python train.py --num_key_value_heads=5 --intermediate_size=1280 --hidden_act="squared_relu" --norm="layernorm" --attn_scale=0.155 --tie_word_embeddings="early" --init_std_up=0.0275 --learning_rate=0.00281 --beta1=0.93 --schedule="wsd" --decay_fraction=0.518 --final_lr_fraction=0.05 --train_tokens=858600000
Each number is 500 + 40 x the weight over the matrix's rms, rounded and kept within 0 to 999. Layers, rows and columns count from 0. Numbers have three digits each.

# up: layer 2 MLP up, 1280x320, rms 0.0713, rows 123-142, columns 0-159
# down: layer 2 MLP down (transposed), 1280x320, rms 0.0668, rows 123-142, columns 0-159
up123:521472559492458445523409491515503528507565482566530555514527534574560542538482536463517494563589473450503509545535473473460503568537463481445524521501455446503497511447421459427511536474556519482464444523459468492525510546543507511518544501423510447512447517512494588468490496441476513483524541520556502490515491479520450577536523547463454553527451540540501512534488535498549494579537472474450493462471486508453520560509538524435472470449497435536478483570514509478530507495513550
down123:453483430499472471537499497547524572494493419542496495532442434515558536524472480555458503404424518546516494513492495553553491550491550396493512438460486496492502432535491496505540484509448541560533500513451497462462402483513472584493532463461510494489500425542449492423515539505460543535486520501501498466558550499451451554515519483499566488441476516447545423540539480438521600561460479549501466521517493502494537507492462521532498490547507534450526459435501465478541558461511485
up124:575480454508509546481500451474478519531454556477493510487381468458514438480512469490509529435623560477490524472508488509453510519483510518535457493472536489491489565493485502456614443483564416480425514530457550530551546486422516544490540447587515473521506468532478436496555540454516446505522550547484510501440487433527475516428484469488519557480478536594464508507518540520535511495569492535470496396546493450506495551506484483481520563420555458478460442504466513530519523506494474
down124:454495461513453480536558469476505532535447522537407536434498486570405506534519498539446466535461512506459548502503499491504483514492472553526473539502532477534517477472489418438582502466472558490505457528501485505496508512522576497478581573491500497497412489543554464504480526461454511508481430599539527483524487555431450498486432466452548500479513499449489554507506541469442493477596499544528410515555459509517503506470440449445519514485521492482468501493516470499371442508496525
up125:489486529532471516562474472452534564468579518540531388516528470478559517490500494395467442525467486511489529503552522511539529537495438550458465442528604504473504478456480489500504500479500473560482558529457555501507475460455553529509443491406556440475452469522499503553571508488389461538484488513457520541520469437558556528456502499434525569481529547539578562516506527505462475537516519451479496459563549516458474434458540486470480502417523519549472439557480492534442529583561508
down125:462499489491539475531494460470460498469467544464561503554504553528532497528458463495589476491428526521465492507459498512409538465493503548483445480469487569486532521500560505515508473515511567488479500496601512502464512590464587547528551544505575495454531513579503430452484492496518541525501569446511499476565491555504458498485487458521596531442396518492439522423520534546611543554554441480478459451474449503442448491536523502449441466469481475502517421457481532486501496580459461
up126:485420509491549503461549513525500429589537437457423484504478524414449474544503498452535545576463461521578546519548502494450507558462548517473479454461480505450437487489551486503551517482470449465490458507465506478546457568543498502602510502447454564512482486502499565595493476483554486516559461451542520481496502504368534467546485567548524479486466503508559483525564564505421550456486451560525551514554481523488531557490458508531494512481478505486450528552546583464451544488472532
down126:418592472474511494548509482398473494427525477470478516498534513492547522473438514542537522507477467460481435461455519482505507430514520464483481514556568472513544490516475469480453463486516458494450547506549468469491552510480524511463455468493551537612524516491510515524476485516487456456483470498500506490486576501515462523474490479450548527521564477463510537584456487478518541576504526495504479505532523457444478476544556518494548416590486503460465509470488477517476441502522470
up127:470521543513457543442430536489492501539472494509515539453471518533441488534466450503475562449453503493480448553408464452516499534473515488528564498553507453446544516480484494518519470510503486490447463535500512487550542438467481576515493461413437479602433528489418444511447442466532548486540483500516508520510419551513504512501456454519445490572533476496512525428446466528537439507511498571497513488526512599445489544496519540521477427470526448540447486496480488523461528500504507
down127:478532516446461503466529455553484518483512527532500493573463524471574490554438479504575513514491537484523489494528463487496503522509541482544460567524539471468547516439473527529529576529465469518526576495504466448557493424488496510535505485536564484563546453470475509439452567463474498523539542455535457485495465447529473463540381463455464522496498479558629528488499522522505473479488573461487456452487521498578568477493496543519522481519531567523487507506514508504410532487441507
up128:501494561468412439432411486487465508495513541485504472543542542507469516477506476598403483509466413489482430489587490533443571485524484472494477531506420490510458480505501500457544458575487493511505539567467517503519447498513494480487656494470586469514443576493506489504487549483519493498512514511521531520524487467471555581494449512462472488504492549527488477477484476511477569523485512507491472481544475439521449459441529519459518405513501497488449492494540449493508537460538469
down128:503476501520466491556561514470499554527381464534526517442559480503512574509434493489562436494457421485512487501504488477518527574564515536511532485509433545466501469451503514469524451477511463516442481493554428517473474445524483472475534582494454546536493485555463466540469477492524476490515478483471549470563532535442460500469475585514543534487511466514493505504482475467564429526493495461443464483482556481456447474590515577488459546505493458492478450533457473540548467481458446
up129:466473519514448533532407538448457497486548470486451504443496552462480604445458427477562440431476583448490521443575461447433536434574552509518465468416505516457555544552468471400505544547498611485548512559518491481482555476499509430478463552495545562525490477466503511441463481566561576484557482453537513461479416477497483519511513524557488531451483452532525517536568522478432472560492521505410450502539503487538512478598446551434468484534545435493455521514502525472517489472477509
down129:518522536530509482485475458476538452497518588499482485588495502547511513494533462526541481514503522501468465606521452468552503540474471512487476517482483502479487564557511546449492513499422557502522478499484537523522545456479441483499499524539547544453419438437437550447482560484557479475527513458448515560500505496545519545426504488498548541465518496487434398549547474435552498464488467464455510522469457517468539485517482553521568487579517455504504578450511537545488401543468482
up130:514514497491492458539464586503498523459478507498506547512518508468472556561499464540510503491543570500489463478494505395567477515502531494483461533441500486457562514588566514508514509516482534474427465499502507523483540462516509463484547542490490539503533513510474516496460525494495456528505502520524568365478504511543469457458502476499507472525537528548508524511516500457492534517520499536518552491509529556516517438470548518442500502527519509509547534478469527529509511504444420
down130:486463486448485519523496507491487521520507469449549468478484462533569570494427381457537485485559484512521533539547461456474470563499497544468488531483535484528496543495471535514479458455559507491585500493509440474519501540498492495470486451609460448497537466525426521491517581520510506492511542508552498467525532584560574485516529543448499501505490510496506452555420526526512576464539477472480519473522520432481518545580489447545490524551500492520517489525492524426486526413517454
up131:539429495460521530518583473558450480541468457499537542472549495516555501495545497554518546412458424529509485479552393579447496472490517523483449487445476473450421581460487516545556490530516469549553499529469497479563541552512466401506519525482498525559585529468444472497489471556403533548516480455460472516495493519477508502524529550478482502516548595388445488406551474468445525438526476483525428527457507477561558522441491466466479519459455504526498489438513496475497537537548516
down131:489448475544480463480488528497503492446492492427504421546489532542453501482491504503491447490453561436483435540477469558490527514544486481447501474499468542534579453525525544479551443464438526446453544484446562563398420489480537477531573506618507484452448537530547531509503488486550464495594470477505496456517450493520467533494450532540500451539535475521601524532571477520579463514491529523525520498525495523540466470418511536533493530493516577514439509526516523468418485502462521
up132:457536502541485483441460505433460532532511468529531487513506538556460497496518578522500477461437508431468543489529546404414507506546528479539518511469474485517408514533451457584518481481440531496502529550506473511536407549568527476555530529463509479519526546495529481545540436528504530544457467532461442474529502477518551547512449473459498487500533507514489584518576552498502440479459527487494496460504490483487424449479491500497495506460543462502532471562434516527523516503433538
down132:491457424501534528486476456523455509505546559493500495481447553466495513556487426537483463482446510465494513418499549453449500536505509533556506478449513565559527474416511436472517518467492507523437540417543510504478460476472443506461621563437477458512446521525523537446508431490487498518529502459492503494562535516522485489581461493512458480526506507452489508560515512536531502559492574475531504486523457494603490565409470499493488538515607517543526481518460463464447507431483494
up133:536450521460494459543491498568506482506558481491577508568552413492453505601486436508519554520509427511496476463530468538545514530522444532540559476502538452573459444495558405530453459496488561529478548458507533501510515487514509488489539497505529515474528532491486466467531441527469487537562460514495478541446435474477517529507535476477502426461442442540520479504527474521507481454547533479469505503549485505473520419470496539489406492491550525493559524486527488491468548499389502
down133:478407530605398476575466525549504527472489561510477479477515525475469540433477406495412521517456533556508420518487504533461458561471545461391531514546511522470549455482441494498493452461518458585525530540546515493500451506504515409471494508463482514534455518426468545501492454542402482512498523499454497485596514511516522526467513501517535521515440524489481563445534493466515540503502450512468531545505417489511431536559396445485481468514446490552436573590504507456551497501473448
up134:481486493519463514472541457558587456465470492485488455536494542523474507438477499540477479475542565444509530483521492443509553489540563476491452467462518488455559409399542509522543544485482455504480498528508497477485489504477491475501491468515534470470456535520512581551501519470542499588443529575546571549428512440464492552505573522447530586477536431502436550511536572495438486466516498531512545554583552482470528473565530496486534552463500467531505503566461613530500463504486493
down134:457484540463485469477503552521506517529561481528509460541485447483437516462536460473507481487512516508529440445430447541554555488496469458578572473537506419558444496580506494445508383509565533520448480463459481484506524521413486523445439577454483429475460557478526496510412478563486546433482472486519480522484467484536511489444491513462460430476494544517461438580473503466512495486483562541502532462502481493537468527506608537537544444467491505530538468477551481447488488560469542
up135:480460540528496455427587500490473551540476539416448426561512473479478510496499461520395540452477523605497443560492546565570539509500520444521524512541490421492524471518462547455477585598524574507551532440487463525508531550548455484492553543447492544455533451453524429463526513501518490472508476547469520453492427576429470481541527502479511498401520492478478589486504525450457485511488563546475433506525550477517500549477453536474503480624504549485441407443471470523486555475533467
down135:510491478554513466524482544493428521483548513524461443519445529465515490493476446551469476503450545504461462470459491524419512522500447475513554513475535539497626538426498453574455459511532448529524436470522523470541428573484505550462435497470560513528512485548461545563542510521487534523566525473489424459481512436558485484509506506510499467528491476541488492536478438525496476564534502500540517523510498630562521453549581498534495506533487480487505521493462584485482545487475460
up136:490551451491474531569471427564464517488461436530438613507500498483492495514580489385439504543454479509581434396491455532526482444527487473489496489419472498488442496427491506515521536515513407552453481529488512430494539487492494467590436486432534567490467467516513498448477508539501540524452550513416478456512491536520552495507575470547494467558498457530560550486540565471506570579467480518520581535456597496534504526420501492410501502502514528504583525425562472473525496548508489
down136:469505427421457497582496486476526465543456440538473440495494499497513529543521512473467539507446553559486451430472503516528585494511530422483436510544472506509589525503501442571452461488468476511501389461546451436511515515495537502579487487467528548478505527500434451517516507567475452535506447552535542436449522472544440500515492441521550509570574499440501466456499527470571510466473454505486553521468469490503564456500535513498524463459523426502548468494425457470531446492491468
up137:491576464526474495472489474459474485507482511479504577486510529557549518603436524456420488432472489554492482493487556500540528437468502559527565496446487495536452489402509478475493418497550526526474534523557454573510501562505479416534422543521497480499508502541529567478494471442469468452540524499518530554482441454528504506496430474483649428519525471471472472513485497531449505505502490506557505488576560550452514489507540520475539522537532487452572479541415467508505480491482455
down137:471469470547549562514438606548453492553552566535477544516439511474489485481515484453551447481481537508471495515490497508495536473534516472451449484463563525521446440459485544438479508498481471534538463503484436532556430462580480503491494549549472581496539453441510471618554598526435501511524614544514525464476508577472529508469478488519454607502540498454524537529500476501493534495487446540511525483538474538515460532497425487526512485524508532559403490584513498466459462452519503
up138:603487472526460446469504491495417493549468412473464539558535559520522530523469486563465542493479493541505473462561471504480512446477485489509525559507517444504526485540461509500532527464446458546500454483565454481463482490483450466469480454512532549479498538474455493510525570530495473538516482502501566450486548493437510493447535591483581495572485492471482457479547522456431439474464535434509578542484497487496568510552448422445501516534498548531499522466492580522534543443519512
down138:466511463557539565550469442543515569573556479549560486519552426540555447505447446433535467507503499429513440486469491506490556524499521480524441501432431485507518517436564428477400453490526534455506482563492566515513564494535479499533486424456463488451538462456489526534503508466488566531437545534528461515548506511568505524449448464492470521484504502563484539526526455584537485485460533516582413519514588489530479512479533531574520485576486484475544521508464497547514497529521524
up139:536526456520527470531537501478532479495549473387480499469461602480520505529491479458488577520519543543569481448522516573447571511468580455556571573481626420527509450460505500566486541456550515501532455452562516511533581522501420492467528485479475455515500496540436553484421497459470507512434536514533443536519497573391519456553422470556543556507423537567549480566526513590569541570517483446411554538496463460582488459508557505495504472471452442568513462502538524476476427447478534
down139:450520594520505478464506451466518495471547505570488527480452476495471473504445542486390487503527540562402556482535594488605460516537450505526496518547525477525530539488511538512453488487543470409517546557395586504438510536508460603519500438548519526495456522501509499524484469595544502582533504566417508586478384442476458579414505483528447544527507463417506465531479469498497423505516510528612529573487499487516498510459523447534454561471520400432524504481449479478515495471457517
up140:506525518500485458549530485465501545469513477417505525562508444460472527455538498440536504479489520515478539513488476549495481542529521519429558537515576472528500497481555454570547482544514516496516506554509494500506433482505530448524485499416519526556488499501480525502527493498478458521498525470564485525543424471585523505472514474461549493538479479515508542495465503528523495491535483492488562414589552477510459451487452577486426467441639503422557500459491509476502494428416506
down140:529533455565463547563522513463497460484429463551552560507475472468487475543552466564514505523512500471545487476538445410505430541540439419496480487520489572498491482443539503490472493510475504482473473535549548409453530540540540495496469521499487490528549450499467495433508476501472470547541503542484506471532552421468488473487506516532516519485419482517497520512475529477540471456501465466534536452539447439485487452505576517534458492487509552471450484526518428468495512588474584
up141:504504543468469546504559462541498489436548512495428520540501501517473524551487496535482452503472503514501520468470483516506493486443539516433466592475449578506530433479507488534524538494499476557552480450417388456518464465483511522509527421570483544493469484541462504517555534507527508551512357499454533467456524535516478549563458514470505560501486464423534550515497546553454433474529531546541542487445515463505509544488416558448499494618533510485451517488506520482462555502546477
down141:551496478531565498507477487511527457428427488477470445541461534564560526510512442562537500523460435536437521565537509504479504487498536514431459542511486554513488501487495503545450493531460508614477530504509483546477506515458492484484463509476515431500558448492485455576442529509498524507538473456496538464540480466525477506524488483495462521467449508507546506424558521508469528562547507528603532474494478574496465534474494477495505463459444483497546560433430489531522563546507528
up142:466496515552469533504457503540587507485490487537523455454482516540477553628456493530487486546503519510474483511512501435500466459513528523513417530499510480548523524463472501495512493511501553603476414507499522490530472534504502464466507468456528494454528478520544490492557482488424482446406461536571488499496541574549529518501525500512554499554489427397536506581554531503512478481521433499446449478524480533578509499486497512537466461538494527530484504501496458482459484508502492
down142:553570471477611489452491515476530485546463497520509523530506446476409491442502440414442507525440490481510535492513480490474467546484401542517517503428550460463532548540554473483514567514452462498470546486541496506487427521490416486525447488477438448488504527509580497519505492503542500531507454467441454411503472501468466582478492540539403572519477479544512475470487562505567541472518425576488477523500506524502458483570525525462477537553489479500460465489464495460496470548439534